Each number is 500 + 25 x the weight over the matrix's rms, rounded and kept within 0 to 999. Layers, rows and columns count from 0. Numbers have three digits each.

# up: layer 3 MLP up, 1280x384, rms 0.0476, rows 627-672, columns 192-287
# down: layer 3 MLP down (transposed), 1280x384, rms 0.0475, rows 627-672, columns 192-287
# gate: layer 3 MLP gate, 1280x384, rms 0.0475, rows 628-673, columns 192-287
up627:466489521482468482493513487517507496480516470502511528486521519530467526516514455513514523461515518513461471523506491436487495543493573527508488555496512493461496512508485483506494516484494491515518452514516509525504519519529552508481555466483459476495509513532535486485482517512472497569
down627:512496517485504471481495453485483521512510505504490507476550501509476539541502531540451492495503521522481468513498532558523528478483564476431506501486487479431453532486482482465492534501503475457553510519467515502521507530482492507466564515499470471473556479556495484517521503493509504566
gate628:471479502465540504503460474523464455528510502473466503518496494530527499504490489474508479581478505504486488528500484469478507496493548544492517499504515487502464482523537484540457496514522487487472534519494481547550506494487503514478531496494504505527513502503540538532514462491486555544
up628:490473519463503494524499484515507516477499483504482512510464548510524480499497518484552534520487526508490522518535509473508519490498493525506502516507501487482487495491498475509492500521486512512443491503473505517519507488532452533484504533475436485525530497531507515491540479484487516541
down628:519521488509504502488532492497485493508505504525507523512485529510581507520490546454469509496485507500497499500507503500540537485473501476527519531543504466530495554497474500527525532474461519479482490498513503495465519481519483465511484510440518453499496496508491517468499439477479505530
gate629:495508452503498495495496463447534515514494511552451521544489546482509512499486442523508472535470492526493484483498502490497485525500505488488448525499502527499450499491552488493503472523516449476507554476472502510457555514464489521516491478473517463520523498536492516530512514527538474508
up629:502500456501490477498513478528502515472478481461534479496514477519520468506509536541509494522527479495463509498477472491492523457482453488481489483511561485501485461445479492525460502487498545501509517509533470530513497505520476511509514496533513559512482462485503485462489510498536488521
down629:466553498476487472533509494485512517500507494544521513510504549508491532478511512513500528477455524457539537492490475533516570538496499522497472497498516502465495516501511492477458516469464515505498491465526517461481543498503515525501552479484477520498457519540503468479524514509478448525
gate630:531477457500533533551497460508499492482452517512557503543452523496511496510478489526499495537511507532515506534490451460520481492491515483485493526520520494546493471492514515462483490493483488498504502484500461465487441541508514517474521563510502487486482436481424502519512491499452537471
up630:472507504497551559509485526467501466463509506484530461465543497496518486477502480496534508504477526551507504514498501498490476490459525536500527488493508508495531493480488523530492490521507504518454501503491498475481505528491491515432473531472480477530535467462445518527496527480478489513
down630:525485491450462455493477476474497509565488526480437445532470505497545524507535474549543498507460469494519498482491543501513514491471508506462492494471473474444443475511517539470496527506511484486514468509471486522526446476506520495448497533526477495591559493494462479503490489500479503469
gate631:486497534499522472479517475495514504502518491512543495517501559526490506465532477495523486508467507494515538518517515513502584508522512522453515481487517495469497497489487551494474471493482501486557490509515474496454485506522475470513524496476503492504484487477462497481517526517523493527
up631:504481467478486461503558485535469488457479520573493499473503527501483502501487472472517484493493511499483537460503506517502525486490498462487498472502469507462483507447515554538501514537517501483485490475498455491479491490527478507477545550525538494517489505484472466526510493537514521442
down631:526485505481486507442511448517499491464480486520516475485543494541515497494501540502487511505536491495459535455504540467505513504520534454463483477513500516457472528497485485505519554529480485510479505526525492492512530536494539501529486511516506507535494509484490521498447487487539500500
gate632:510458524494509513484528493517503448427508498477476512497501516484541538495494498473519526489487504505528526499526505468511534469509532486523475518531476515522511481476498486489516494470507509472472475479515486483448521455521491478486530494459484478478478504471524489508505459526485508500
up632:500518473488463474460504496497485446507475462505506480514509514506521497511544512472480486478518497473502499507523508499487479510494491526511507510459495504464445498492523516512503461485494515461490474530529527501472505553461498475531513482517497494495589512477478531475489520490460520502
down632:495526500483498482484449455503523467506454505523508480514521510482519506521519489501498476498523532514517505468496514484487470468510471452526484436507470511479448490496525469531556499452489518494501488465516501472496516496506533518485499514506478493487506471495507510479472505515537491508
gate633:489555497545504500540507507474500503524511546496516506542506467480519511508495484523512485464482518444472514467511488498501490525467457535497558504490533483475479507519522471430515502457475503526536520495545502482484522453536528511505506496482497482506497505460504481523515485544496520526
up633:529503493504497467497489476496444515543497523454527529499496505494503472498496527509454470530483511485527477472514543505472499529470454505494537493492474447479518535491487493450487515504489461492495550499480531476475531479567535551464537515464468443518497525508497497486509504501515491516
down633:498551521494464509489497531463501521552540517521551543523499510560520530538502521467501519511498506424519515483476530507473482495497494511500485484469500447483480523473487540491495484520512469500470546490459472495536471500506494499531493493465512502508473479511497472493518481513464483487
gate634:465429489520471481484530470513494510497479480550501498479533480492503494458520489484485469511542512503461488536527469496429507494529508481457497502514506552477454506535480489518487479460512472500508495536505504446474508476494498536484489508497523527508511471537511472479517526486512453523
up634:502480497489472501591514562528482495489509503497508526486501512489515483510537491496484478516512531487500550469448430498501507532502532483538479470483497504510508470478509482530529517480497482488487458468448504532517494517487497471504470532496523494500501508497497489503481463527492507477
down634:528506500497471512523482538476495534509512526507473509497518495490505508485534492471527517525561506475506483474486451504452482513486467482540495532539445476459468465501487503478520473511469497490499500461514504483509495522511490511493505495481519497529489479500534504555485457540504510520
gate635:480460442538529546495472538516499512532490473496451499505537450522516479473509480505539498434488486505525440468476483502473544477502507530475502535511508499466503497476532516496491492510505527477513508474497477509488530501493495521533526480481534483503509453492527475467467474492462489496
up635:512497534539519453494512478511485496492494509474494508462479536525497466506473491512513495539504500494480508447517521487507489500464520477507514488482511508480473512498507465505514458513494532474546520502499487517513505493481540523522540445517457548475531533487522497515530456508523511485
down635:540501472518505478507504451469522524515559518520465471505476471524473473483495564466492516497497502495500477513508534495512488503490524469491477552451481484517512569482519451477517484468471547505516505497491460476520512499485501497505526490504474480509522494478506455520555508472479531472
gate636:473514490490496500529497494535464477528499498491523499503516468494501525496499498474546500489493484492479481508517489516521543485504492466552465491477506508509503555497519480501451502495493480486514493466520524480431455492497520530484500495532506491492487519459544535485493496499486480485
up636:494483486467485480527520494520484467540498482512499495476492510522534467475491505500485495469498482466513453489555493523474544503529497561443551528487514468498525464469483486489482489504453462483493549516498476459493524454476528500532491526554509496575485502486486500517486475503532525542
down636:477399528478507503527481478484548497511534538506459467539495485474521481481513504496457512498533504517521491518481502516520514480492526491522511516520501469545459489494462573472494483525484497546474502484554487457512495478521476477465508522485490498507478494491513507499480491550496502509
gate637:508516557506516495461512515502487467492486500513502449536513502485530508500512478527490491505493518506505499521456548505473505493480527516471484518454459529543491527526517534591532470518488481490494538493526568524455455507514467471456457508529489519491497479483511513500512534482487503483
up637:504483549517495518497514529476475501529506547459501517561469501495531498446509510485501457494509501507449526469479500481528516503478522507498516529501499481534486537477556540476478525486513496529502484518494491517530521504502509496495516481497516498491497522506501470525425508480522488438
down637:507506526515514487537529466495506451524446547486508467582480503466526486523464505508502491495522490480496536482479571520526519501486522494487519481490517548524516515482539509475472478484474515516499470522493488516496485487544484512515496482461488465511493485463496504519490489484475448535
gate638:538499506469529535463534433496538496548458551522543505538499478484514487514540509473516491460495519490497532472509504524537491534534506515460489469500489484489432465501523497502503537503477492474475515517516521481528486483499522510519490500535503517507483535497481474482500439497485506502
up638:552494521510486525534528476515503457472518524492490527466484469550493488561464491493518468481488507484433438480482453526483512518522450453496484476477469520492562487532505540472500480549549460516481482487521499472477550517497508549491523561509484501502508502491481492475497562485493520499
down638:519503492510534475518467521537498482493501486508520499533521483520496494475505484519494504517507552469505455488539500474496484489523510523519501476472479492486522508484507481504521470457475535473463519488473508465508493454514486486521543493484495523514503497495445477533517486482493563462
gate639:470527502493514507483487446519469501567486510537525509492518541558502515531480498505517559524473512496467503456495535510521516513489542473470480496493464476567479472509544485473466522505486456503511455522497501517504496511510513517487416484516502532540524490502492485547520516488492488506
up639:523468494545541496492523516582495495489515499488500544504512496479478541463550481485551498499505478501476546477491472459513518558458466497470526503496526517441501478467515467509477526512483450528517460510524489456517479508506504502482503451469490477499525537512495487502529500542492528513
down639:523511512518566490508498467537473482521495476515435530481517506482517535519495505501486463491496498513531514483531475462522478530459488526502500482548514529486492498507532497529472545494483461480499479513514517481467483457489477506458564555484462496463473486504471489472485473472428463509
gate640:516463462512468532493487508494493467466497500505471513521545510524537498558514465553520532512447492525496494512519499486478474469458533512555473506476517531474509498503467496550473507483512554449518550454506506510542461495553454514491449467516477517515501486470526514472507525557525525494
up640:444536478464499464485492546462503463467516514506475509520512487483496484558485514495480480516511538525454503524502536531515521503537511548509484497518499563509524484521502515499514506487505506468534490469507440503491527525511507506503464499471454518525490490482477501487498495464510469449
down640:461495454497498545522485531506498517468516543541473491538512470503453469516458482488520516501537520498528555496489489480491468477521524498537538494502489461476481486461527455506460465472494538504522508483506473489536459494480477502505479447459492530461499516525485515493537527496527508507
gate641:489468541523504486521494455462499500505525495483506466512537516505463502527522506506467491481534507493487500512478477477512477504485476509474466469495524515475506530500571497489482450540443479513468536498479536534521484471507535527505518497468503505507496521486527514504482490488489534549
up641:457446471526488458530476484506507497494484477534476491502499513503466498458481530441488532520528489539527498536483507509488535489498499484522464459514498468525486513500505488478500485517470516546489491446530497477517458530489471495537467469540496500514478466509473461509499516490450500527
down641:517482505471534504480482484496516480517501493479459495499510516517510508523523525468541517522522508487527475507502509478526518481505527502527472529489498476483488514483480471506540489503486517485447532509517464487477493486476504512507513484476461515491511534480462494471474467504484485443
gate642:477523498511495502475455497513484543501542465489509452505488498488489513564490487526504526504476495475469489526529526529503474513508525498500489502537507494521503517463484484505492486489482427524515525512508514520516476495478541492479477491540494536526467507507535478509474526520527548490
up642:461495480476506510476479540502482487495515473504516505453504500542544513500517509517456497497507549508509528525519489487515506501497497477487466472535496483467459532527485493516500523524521501468510489470503474516454473513501544522508520511475489494498456530500539534447471481483489507516
down642:482471505509480507497529492519504496485505504515539518504493483520507488504494512479485530508518510494527536523426508462500504526485500518512497471499491519503462510541533508471520515483473489504494522482519502519494496530497489548512507483479545459506478469534510490468522533491510443538
gate643:518489496483476529517527489528519471516501522513509557488505519507460499490501529499473510496509508517509511464490534479518486527493576520534524501523510498482504480502537505494518519492494513517462480456531487494473537479499519482417479510487502507482497484537502515494496548477514499502
up643:510543502545480484490509504523497521507504488480498503536461476466544448519494465480464517524490478501499542515499511526535491510488531488496479493494439476531484515455519485499512471519503514494486537556521541456495459464494506491515504520473554459487475461542533531506501519499502483486
down643:491507429498508487474527499491484493503523562497524464479511545525505507472485513534492497510499518508517510458493504442545533498494498547480489480488478472468465507524480545525502521431484495491468496532484496492487494497517460480513477521487506497532479480494507498543521499475463499530
gate644:467532513477509495478530469503482490526536503525507526498526518522498521504532467527520482517508534534486506517502517484482546501504497550508475477514506501525486529523536438515469498538512462481521484501533528520498545499534488508487480504499517458506460493475513542528523483473509484477
up644:501471504538489528475515515502496499497501442441464445505491471517516533484471483493497490475509477478522504493463519485454478473496495491535488494510491481450554471523495499454501509494502495496505518538463486539453467509476522482534519510442526511516517542460494513540517500484478502490
down644:459518581510450487485514515514490447519514493473478472479492531501461488504468497496500537485539485482525448478457494477419508470499501508530524501509536520469511500564525482494482454502499493523491508521513483508503504518514502447535499469517476529460476533460527511491478474490485465482
gate645:542532480504533475567505465537494510517510541532531484462514521454480512443532494444495508527483487474528492522470490525510437476472529520507498497524501473487514517464486483477465523493496516477489543540509515539508560462495502482527531491514462526463507439493525503478537482524463499500
up645:486486501550467555531474510487471472521449476537535485518535498483499487487543502509526483471518487516458463487538455495465517527496506509499516517486499484484490457462513479539493456525473516507537425516481508511492455506515489534497543510486538499518538493529502502525469546482488516501
down645:469539507477534491476491466520460499525469537481486498546520485542539495548537501480508486540493476483474506482521488509499489519481504517521507488483522508503564473488489498471488523514492491507522480534514498482501487495479523504478539532505506512529499440473491468544483558468515539515
gate646:547532472514483487450505512520505477523501505497550503538525502511543484519490494528527525493513509514535481508464526504492468541490480518511512518487516516475507488532502533518502491520478525485520505472471497534505497477491517507532500472470494501496507464496500534551450478496443511484
up646:518502534519507553520504519522488528455480474521488484505536501530528489513447540482434498490497500536447498494491492490484470518496479512496533508504500484507506523528485510511534481518530491500517498470488484506515535492517504486509490550464477506481504452518501513527507468480453489505
down646:464448506507479487513522516502498478534478478534506471504475475459471515554502503498495502503456519532480470528464522517437501484465552499526495526521499513520445495514519496488502466507478495471487480506521521492514475532500506509495539523531504488501492452550506518476460482506491511520
gate647:497492491468515471484470516528501424481528542506441476478556472521513505505507497533523507502501509485497481472430541516536461431488490498504508508480522504476526469547521520523480511522441466543486491447547514507539513496497531489511474503535499508545512495498510509558450450568462540514
up647:478460516492475509497500526491492544539523492514502488519510532463479466489512471544509525509463491490487520502566469532474494508523460502452466470523524523530498483533480516516488502533547512493530504541486495459458476511506501524460490497489513534536489540472487520461504511533516493513
down647:516522489518505520439511477538495505474539487521476518504485476517558468429533462536474470494490478498470490472502491498467543477471519508535513486538488512521524516480530520537508510529519504527511503453490492556497519475554490506527525493497498543532522499523485534493470471523559477517
gate648:482501510472546532503477472492488458510484513483481512509515474516555511443541523487511507484480469493490482516535503481560480518447505541537480440460456500530538533478468513519500482535510534497504517452531519526476470549489519496520520460484473531524488512469518540495463501477484484533
up648:513504501537448507532504492497499491531526517492509469472487507517423485478476513489515531463488498468447497532540487491462468449558489506470486524458526487455466481507492486490520505475516490483554471520470491474519526477478508512512498499504464496503523497501456541500552479506519535514
down648:499456488523517510486511515529524526468521500521486488513462519495467504549548498500502481467511504483514541512526485462471496423487497499500524493484494512487520497481433548496485492511515449521509461492477473486499495508528468506524488469501485496509551489525547494515508484505486553482
gate649:505510498529508493503504502469502476498477456506548471464497485478558534501479523477513509566506487516497518479533502472517490499459461507479521526458454502500493530504502479530450509475485511563509520511558463509483509519523502537468452475506466503499500460484465455493484465463519521531
up649:526496526557507494550501549462476458504484542493506495480503509464555532499463484471495543499455470510522532481452528491521488510502477493469490483516520503448496527524537529570505502499454481473485531481512487518519542540519486563461524511506512519591519463511523498556515505527482560446
down649:522475530465501489550498513453520429521552508506512505502491526473536542507481522501527523523441479522487513528454512471506480510485494518518481503494497509499546507530474447523487489514497534471520537452495463505502545498560499494490533473481430525497470502502521472480527529497505522487
gate650:474488449502491539551545452525503538450523478494491484516493499501517494485519547482494560526507500478469520485481543502500503460488476515494494535498507467520492452547526514505516518524514513496510534492504473500478523521500517532519547507492428496523490489504546490506510502517514472518
up650:513505546526506449469512552520516502544531531505484503502508509512504506513469474483510493491541484529499554506499490515438505487513518505524490468512461483488502554495546503505502459542466498503489481528508460515495519515506527500470492529510511511441474493524489500495550488484483500458
down650:476476469503529517529503453481533495505511480521555527482513505484513511533510464510522421488516492505471509517492523493499498517523494507518494460539457524506486528469539492493477456499509491507475538538474484494484437531467447470520474514462496523461541526501506460525503507485517507478
gate651:452486512531506510526493506517478474531458467471464456519511533471467463511541484452479501512498507519494470463487481473537515457489527512529504475512480472488498500506516470528472457503489499496500511506504486482500475485497495468522535499447505506492528488493495507499516478526523522474
up651:520533515516475519482491485482494509531424503464514473504523504487458517521542482504484505504464509522499484486438487523531518527484487528483476483521515499526473510504494475513498476519517508506492493510535473485495509479490461501469499476508515495519521523507483502492516497538522531476
down651:439498500501491523510517479522488470511475513516505540460481503492486504504481529471560514514495500501475467545490544480487496473490507529482487487548509480539493500529514492535517526501520555511493492495493453487491494483526492538477459516503512526527486555489521519514509513493553529523
gate652:520495505477554506498519465507532507516511455517506458515520477488524506507535471463514466547465514515550491542487502512489498530481494468480541502485502442463493501488529479503509510501555516487506496524543457492495482491505494510503502513510537496497542481468500499475470515466485439496
up652:516464496466496498466521507506517514503491476541522498501503522463539534511567504506507479530511486459541445518519494501510517516504492534509541491486475498539518529469475451552500514521487481479506546546514495461448491461502504491509496527512540499516523498462513500477500508450529459511
down652:475509507522496524483546520485495511489492488499501501518515526505529520518541482498542492546482461484547466516486520532501479508502478484530488499478467509487510479512468495530509470528550529506479494507475472462541509503457514484503502516482509477535516491449484495502530478537514473490
gate653:494524497523497486498491497453517522521536502476495527479487520521465489498460495484500503483520480501516483516538468545494454530544460495460489506483486513508501466518522536514513508525529474516463491518514487514500434504473507503442498500529502495498528532479496474507477520487508498490
up653:542496462485513477507534521486507494515452464490468482512539474502471515514527523495513478497453526463528526506490535468516544517503501493512511512495512478507525451476536510517476512518456514496483516548482498461486497529500505484517477455498531497511523510536476532480463472464483513538
down653:524498488466503479523517510484515485478490513512505489531483478499524505498526497520524508530493517525492525473519492517509540503456446491505492493470467492510480529509531484493530527489489491513482481510481513550473487519456534514501497521522456533513516466493508501500524486527513526482
gate654:492498468453500513493522474515517512479494495503508489485538479560517524508507483503463522535504540497507474498495424497504535472490470471529502535521532576509512526509536471490515500545483498532499483540505500531471474487489495512510497534477456484499520510454488444490530543467466471515
up654:519488508514504500504505489448515468499521450489510508500520542509479527507486540529489482503497488490506536466473494500477499507516490532442484501508456491482509475470440493508471487500481456446459545490507495485472475544543514521503496497479527478533525479500499549509509505511509446496
down654:511517489459522454479469499511538519448529465511505501490455536525505502518507491510502485512507487491513456504514524501547522482518506486473542517515548513509508522496486517482505495509491516499489451520548464523507532490486522509491494536513509513526499531478473500511518528532490478501
gate655:480509498488444529503470546508499485491500503461503525490517533479515527521513487484486465526492531494493524464476532488524518549489528541519460531545465505500528507523494527505559533501541511514450492525520512471492504512451452473517451511488467478493481497486497454449555492511473490510
up655:506470484519543521514518479493506484534514457526450536541496486554525504529518516505463500536472485526517486517488527523512491502512477527469494542499460489483492493501490472531491490493497492489475498486502483506533472498465486515517488487537481505496498475488491480503527508462501516480
down655:478527541511519513519490466495547551522559532510510512542504494500489478528504521493498499522479493492526482492484477453520530497489523508501538514513492553515488482473462493507487460493508521516515503489528538509488483508463539513482500531511512466489490507486533533476489506488527504473
gate656:466501490523497538500500463500493520456528512541495482510490548489527502475499466500510482517514481556490457481485504497503503489540500511503514508551473461503478519533496518522552450508503502459533516489530505491507499494481530507473484489458511476470477511482497505509512490480480469498
up656:525481504493497528509490446492509460549561496521521505458530496524482480505531520492485477528463554493523517447483492520503522496476482458513482535528540518478491459491494533510472507514498487526458461508473495507462534494531524491533510470500463517519507457506511474485515507504510517500
down656:508480524530476476536530476510529507486505546541536487530497478476494480514549549475485470556513504556500495439497491527471480463514481526491511536485470511520538507512499543503508535488508475480427500496491532500477499466566481510498520493519448522521462476538497513509503528585505485486
gate657:492514456485532534518490515520494506484528510483447478522526474512448547506483489514502473455503508500466507524565488503501499553483569483480550550500519519519478450483536470525512501554517437510529515507479474472494489460508492496581507547498532449510479536480532508466462531501512518496
up657:502551507503499491479496528579522530506513522494527463501516529517505520475517446469522495487518519485510468546548525511517489522487527511478507477520521533501480460475506483460489508561493434498481528493477518500478475484474523509541480531541535492505483547480509492468488514486506445479
down657:508461470498533488524500517533503516461485476533463507514476449499480471510502479499507496488501517478496533462449493519476486522505482524533459501543489525509545476475527567517534479481509465514518484521465532497517487508532481458473466480483508501491512497496478482501500498528522518474
gate658:481534532508503468478550477497454476538491497487504496533502505484521510504546485504507487501500455502511466518486511517523504484482518510511504556466519514493468501529530530490524499467496510479531497477515512535563465454491492466515531521491554481527531510533477484469514516522478512528
up658:487467486520480473482504503505521462456471504482508498517479502477504524477526493521524492506515485489483503500478483498491498496523490482522484518460534511499492515538506483494471487486507498475510559515475500503544516491474480504490521551526496501505489503553505501496486532496478522520
down658:533512482518502490502525530481511526498504493505482505536502468534463494510484494527490552511499489490562486536484483496484472561496518505506510489452460499467514456501533514451505499472521492494475496516489507449474507538478480497465495459480500516488460510507493511488521484480519514492
gate659:530502517489547519511516480545521494525440494546529508479455474450485513501562568537476509510487467526463492500512522500509538470539464526522505512504542536540503525513516489482503489486523482505490533462492513487510465535553487465506527518500490465487518490520509436515501507471467462507
up659:471460453480452477482513494500533496543506470510489500498506490523505528492486485443466509501528514468466490505530495508484503498484497485499445520487475511506519503516502498533540527498507518501505462478540450479488491497498493508510501512477506506489498512514489507502487464486534511527
down659:476489470516475516445522512478511529518558507486487482512468522523477505475478505511485518495557525478535485505534500528482454518466469504511492512486522541495478525523467489495478518485507542475479430509537484531535464482497505479512520509520496511467478514527487511512481527527525498519
gate660:490513515513497520523465480491453448523529458499533464503484505498492497528451459484500502470453494514521493476511493484503489508505495463509548508495506488494445498466488476540501483529470478484474509446426453512515457477480500512547554487482508501486484524491524489498490482506501526484
up660:495443487496513483499531500489514511512475498547546478526513478502482465493520488489570535514520522513510520486516487479516570449491501511496480515500516459522475482476532502515469518508521500533530468477486540488518532502500506521478542493507491495506489474487526577526522531492481472535
down660:474464508516483487523551519516519489513485509537465512514485499521482492519523496522438480545510501507519468491508480527514514473531550516485469525508463488505498514510483456530507495518469514466517479483502508460516502484494454473485487503496501508523490490508463478523485466468479472501
gate661:464537516486515514534493527503494494482480507535493542457453447519474503523479527504486470497551460482456465521453476488506468530480517485544494490516489487494500526435496497466496491507470474499496540521539521516497508434516484547509417520427469526453517496531485465521452494540484465545
up661:481509499497492505496482511476563528485525546468496506505463495472536504513570532469465488461518499490499512497521482505522495515493495534520480483508489496488517505499483477494491482515483474504491519480506478516457513484493491554518506525463519481489531470504524537498506514519475488532
down661:501479523517493494562541518477512508483483513483477498486490471450506473478531505500512491461497499445521458503492461525541488513487519519492528473543538480552489480546532511507492506494470468460495492469537519532508515489487516524503483515462485505515496464472515492485496478444486491485
gate662:503501515487478487494468495513523527490479562484527497423508520471509512488489509545503503502487458490474483492503470514536522477483499489475537498495482491504506526501538442535477500478465473521505463514510494472520463483499487502472491510464532504523550513513503518458524481501519517480
up662:485502502510514506460485447450520477504477508505548507520473490481520536506513459466499515515508503517511490530523525513485504448486479483487484498510467444493456528504449452527495539463490490491515495537501515465496493503498521494523504508465499479482484497529503515487499490527510503496
down662:469488493521507468537486512452470536497486489481533537480500486520489527507532487512530426485462485533516509482498498494526491517521490440510528480472458464521488471532470483506511548475523503477523481514438503474466496534458484533572473529490509489540557509510531453486504532503522507493
gate663:474550511502559459527533459450429473501507450514476510491455477507481490486511507537571487526507490470503517521476494501551513555465492524531483454473486545526516496519492493544491504512499516492461521526505469511517483517486482466508529519475512537498514524443524555487444455521450516472
up663:511551492552478536479453469480502459433490543513481518507430458456489504499515522470449490486471522505527485520489482506502508522550534520515530514455507479490467476488574510537522467501524509519496515461544510551513494439512496498517501457502462512473528494510430467469482484525530507545
down663:520508507533483493504483459465514498503545541477518545520455501483530487518519489470513578530511546523481483494498466497458475484545518529523505556492508470500516496497514512501510529495525489503476495487522477518503493476491488524525512524531474523556515519522497471480542491536529500507
gate664:509468519509501512490495504451498468498511520542502480508523497517503507489492461512498487481477501528533507485524502457525487529480546497493499472532512479506478514498521494479451512472487456502481492497503501468522498501498559461513499468476487485505467471486544516550502500475498511496
up664:557505438483517527495494475496480521528519510474506504529468519542541504512486515498497523505498484561494454470525506514530495462536501522483512473489457473520541481462481477512516465498503503544490513539514519485476452474488521523534479461504548513505483528516441498480501517501540531513
down664:478536439487500530501496505506485563514502519503538495500494544440480515533497495475497524496539488532475502509525520502489460473485475503523517507444492480500541512531490482536538508505508520476470504486518523507518539537474490516512510517487494498450515477477505487549488516563527449520
gate665:488490523484501469533481514466505512482494471529511552496486488465461486525492558499505511522509574473508451484558501526459500520493507474512465512505516502524482479458507483482525520463436501471492467510515478498479458501496507513550493520517497497451487510517510455511489533455473498477
up665:488506525523501517492461522472490503542475513415505436498505502450478577516494488466495513519509468499464514487472495531464519473481526515490518564501498494518496538488511503550499485513526554541563517544538477562515566503512494514473478466509523499521479516476534521472470538533527544464
down665:482491510515482448513483481477504473484488530496490528496488520474515498550527509543506475536476462510492547494464513498474497531454530472499474505480495532498461472529518454522484475518531495495531482522509482477533516512442476527517487477530476518464506563489530520512479506527503537506
gate666:536490490483463447491555443485496520516500479487466507512508479527492493483519440540514513486502490508472488500494516485556535517514443538487484483466517450481504510526508518498507474513499533555501494481518475506496529528486459476470488467508549493522504491474465507519475530495533512530
up666:481489533530508508479470501492544473486531537529521467528500480497535488503503536488470496488494532466522488545485498512499466504494527487528474530522491504495480497484493500541497499501515480474515490503515531479477458477475488525505525520482464484499519511580515485496456481512506504520
down666:480515520519492533519528500471493483530498517494473517523509507505529528570505566526508509507513516498471486478461475521506518478444497500519493480562461537499454496415494520523494485503547503527486495479537510510468484495522515497518507483513507505548546481508515533524481515550473529498
gate667:510510502458490503463469511513451498450516472515453476477503510491496505526520493558473448491481510487484471513462556507469470464520542508490482497443487504488492488505460491501494500503518516508501487483504580502467492489505500465532480466530506512490490450500446475506505478489569479494
up667:487489522479473432534511488516519478478466486460514479509560516508489514540479499514490472494502496476510472467539510454453507481522525493518481465486497514479504511517468499507496510517496581531528520489500537476509517497481514485543506513473510517511503482538466497475449504458545506503
down667:480504512469543513478469467524488514504507528521506478496544463456503469511470478503572476519516498477515495493582494499551483475484470498466507544501513512533479497502513490531544485512476549527554454477496458510522534498496536506512470496487507519597555480522503430472482491499537538518
gate668:442499519481522460491488476493453484505520533518497484498477483503493464492508468505487501526486487441482530550492499492477479491545494487546512520506504500506478509536488489489492530520501533516529488483485494467475482471516449558511487542496513513464500501509491502511498467504531485529
up668:502489488482492502489517522533474506550490493518512479504539469482505488492499517511516520485492479548506486508503486493508527493455507493490523488465496500506522472497465465466483495501522449477505523520509476471493550507488508489511529459488515475505478548534488462537500487515555507512
down668:576537488499469512472478499507523492534482497546490491508496505468457508510557500473512502495495517485487511481504505514520514508469565508512492502470518565528474526515515524481431461520531473513496538526452506471540535537515530478446493498513539495509512527523542501555475487521497506484
gate669:496548511500533503529516555545491478480480473518497530529499496455505496485489509519453530515512506543514510496508492542511478494466498534512510479531505502489508542499491508514491428528525479465451515525526495520489524532465471508542461527510504514501506476461481488497517485480517517510
up669:522514498518504500543511509512483536498505486457505492502563475519488513483492521463523518519484531514485469515519495505511474459527524522540495483465531487484487435520516490486506497541490512471491489502513523485503464554450489514514516494534532553504510501527513483496536481475504502489
down669:549507483522521536535465504490428525489514517456469457460504456533490505462507492500515515501516505513500501474519526541522454493462500484517504507467508517518495509528472478518478498477522475521487482478531498498479442548473453473539460557420514460481501460465555529456481513500500568474
gate670:466482517520504494507483494489537503540513475485486483484538515543480445510497494544525502478461524493451461483537490484503488479522476513494476498472439476516498528489498528497510508523447506484425511493543500486535489492510481490518537518505516489495502517542574514473552514516484545522
up670:532514502482466514500522506535448472491470473504499542445451518512561474502539557491462561468514513495498518512438521456491481465467546491494523520486488555495503496516531489489496519506475477536515449497496483520444486498491534500499515506463519529476500485587518496549457472454500453496
down670:511537578521500526511455488494506522493467514507480522483487513526497561532536561504489514477494502504498515504457525469525499525457495543484551519479440496510529484539516510529495527496464500498562458524496476469503465527520541449485579489511496439457516506529465476492430498461501481477
gate671:512532491516527452513502511492483469487500497484491485476486472493516440502565466471510458458497493492534548506525500524485540480508456543517471501518582490535504501492506472553524480516513463494478500475474469504565504452474503503499498496461510435472471512466450455523466486500532516518
up671:520512529525522531495526436486539527506511519526501549514475480517507530498459570547524488515501486487501520512553449462559468492465491435486491506458465480486489473505497541469502515501503494504534463500483479516514491509491513476506526521527468511537460522500546496513534510465526416505
down671:490472482510463547511551488499532534485526496503492485479521536501467473487512564523469515538520536535506466501501504486503507478494560441487507500449471469452472508519477495498536492523495472491471489498476500517532486515518506536529522480506467527512501521525531488507502531480553493530
gate672:557520505478536491495441491539518544496515486518466504537523510474501473492480513497541475481459471477518503499498507492494492514479508504509523510501482502517516503459506444512495464488505507477475510513552456502515486537500502498499517536549493478522542453504514462528488518465459494503
up672:518494474511473526443524518498489519487498530485511472458499492521553507479534472552479520533545536531509516523485534497478501522473506523518470490468482462517520491507474528469498485512516502481520480436486513515528532467485470478505485414499507483506481532557475522487520524524525486490
down672:492493559486529504457489489486485506513486533501513492471511463520513494509499502508483465498497544475493449458453493494458476524511541483478521520465500538486476496531485483534506504471530449502459538544469505505461468511504487485516524523514490523535513478529488484430547474513491491498
gate673:499516508496485575480497503526533494545501492515486513475494513535476525434499543537468519515485481463459471509487531499512456531520452532527550514534540493565432526504504510504478504532526470458493495517497462496476508527493482556498493485475496525518507498501545512512542482471516516473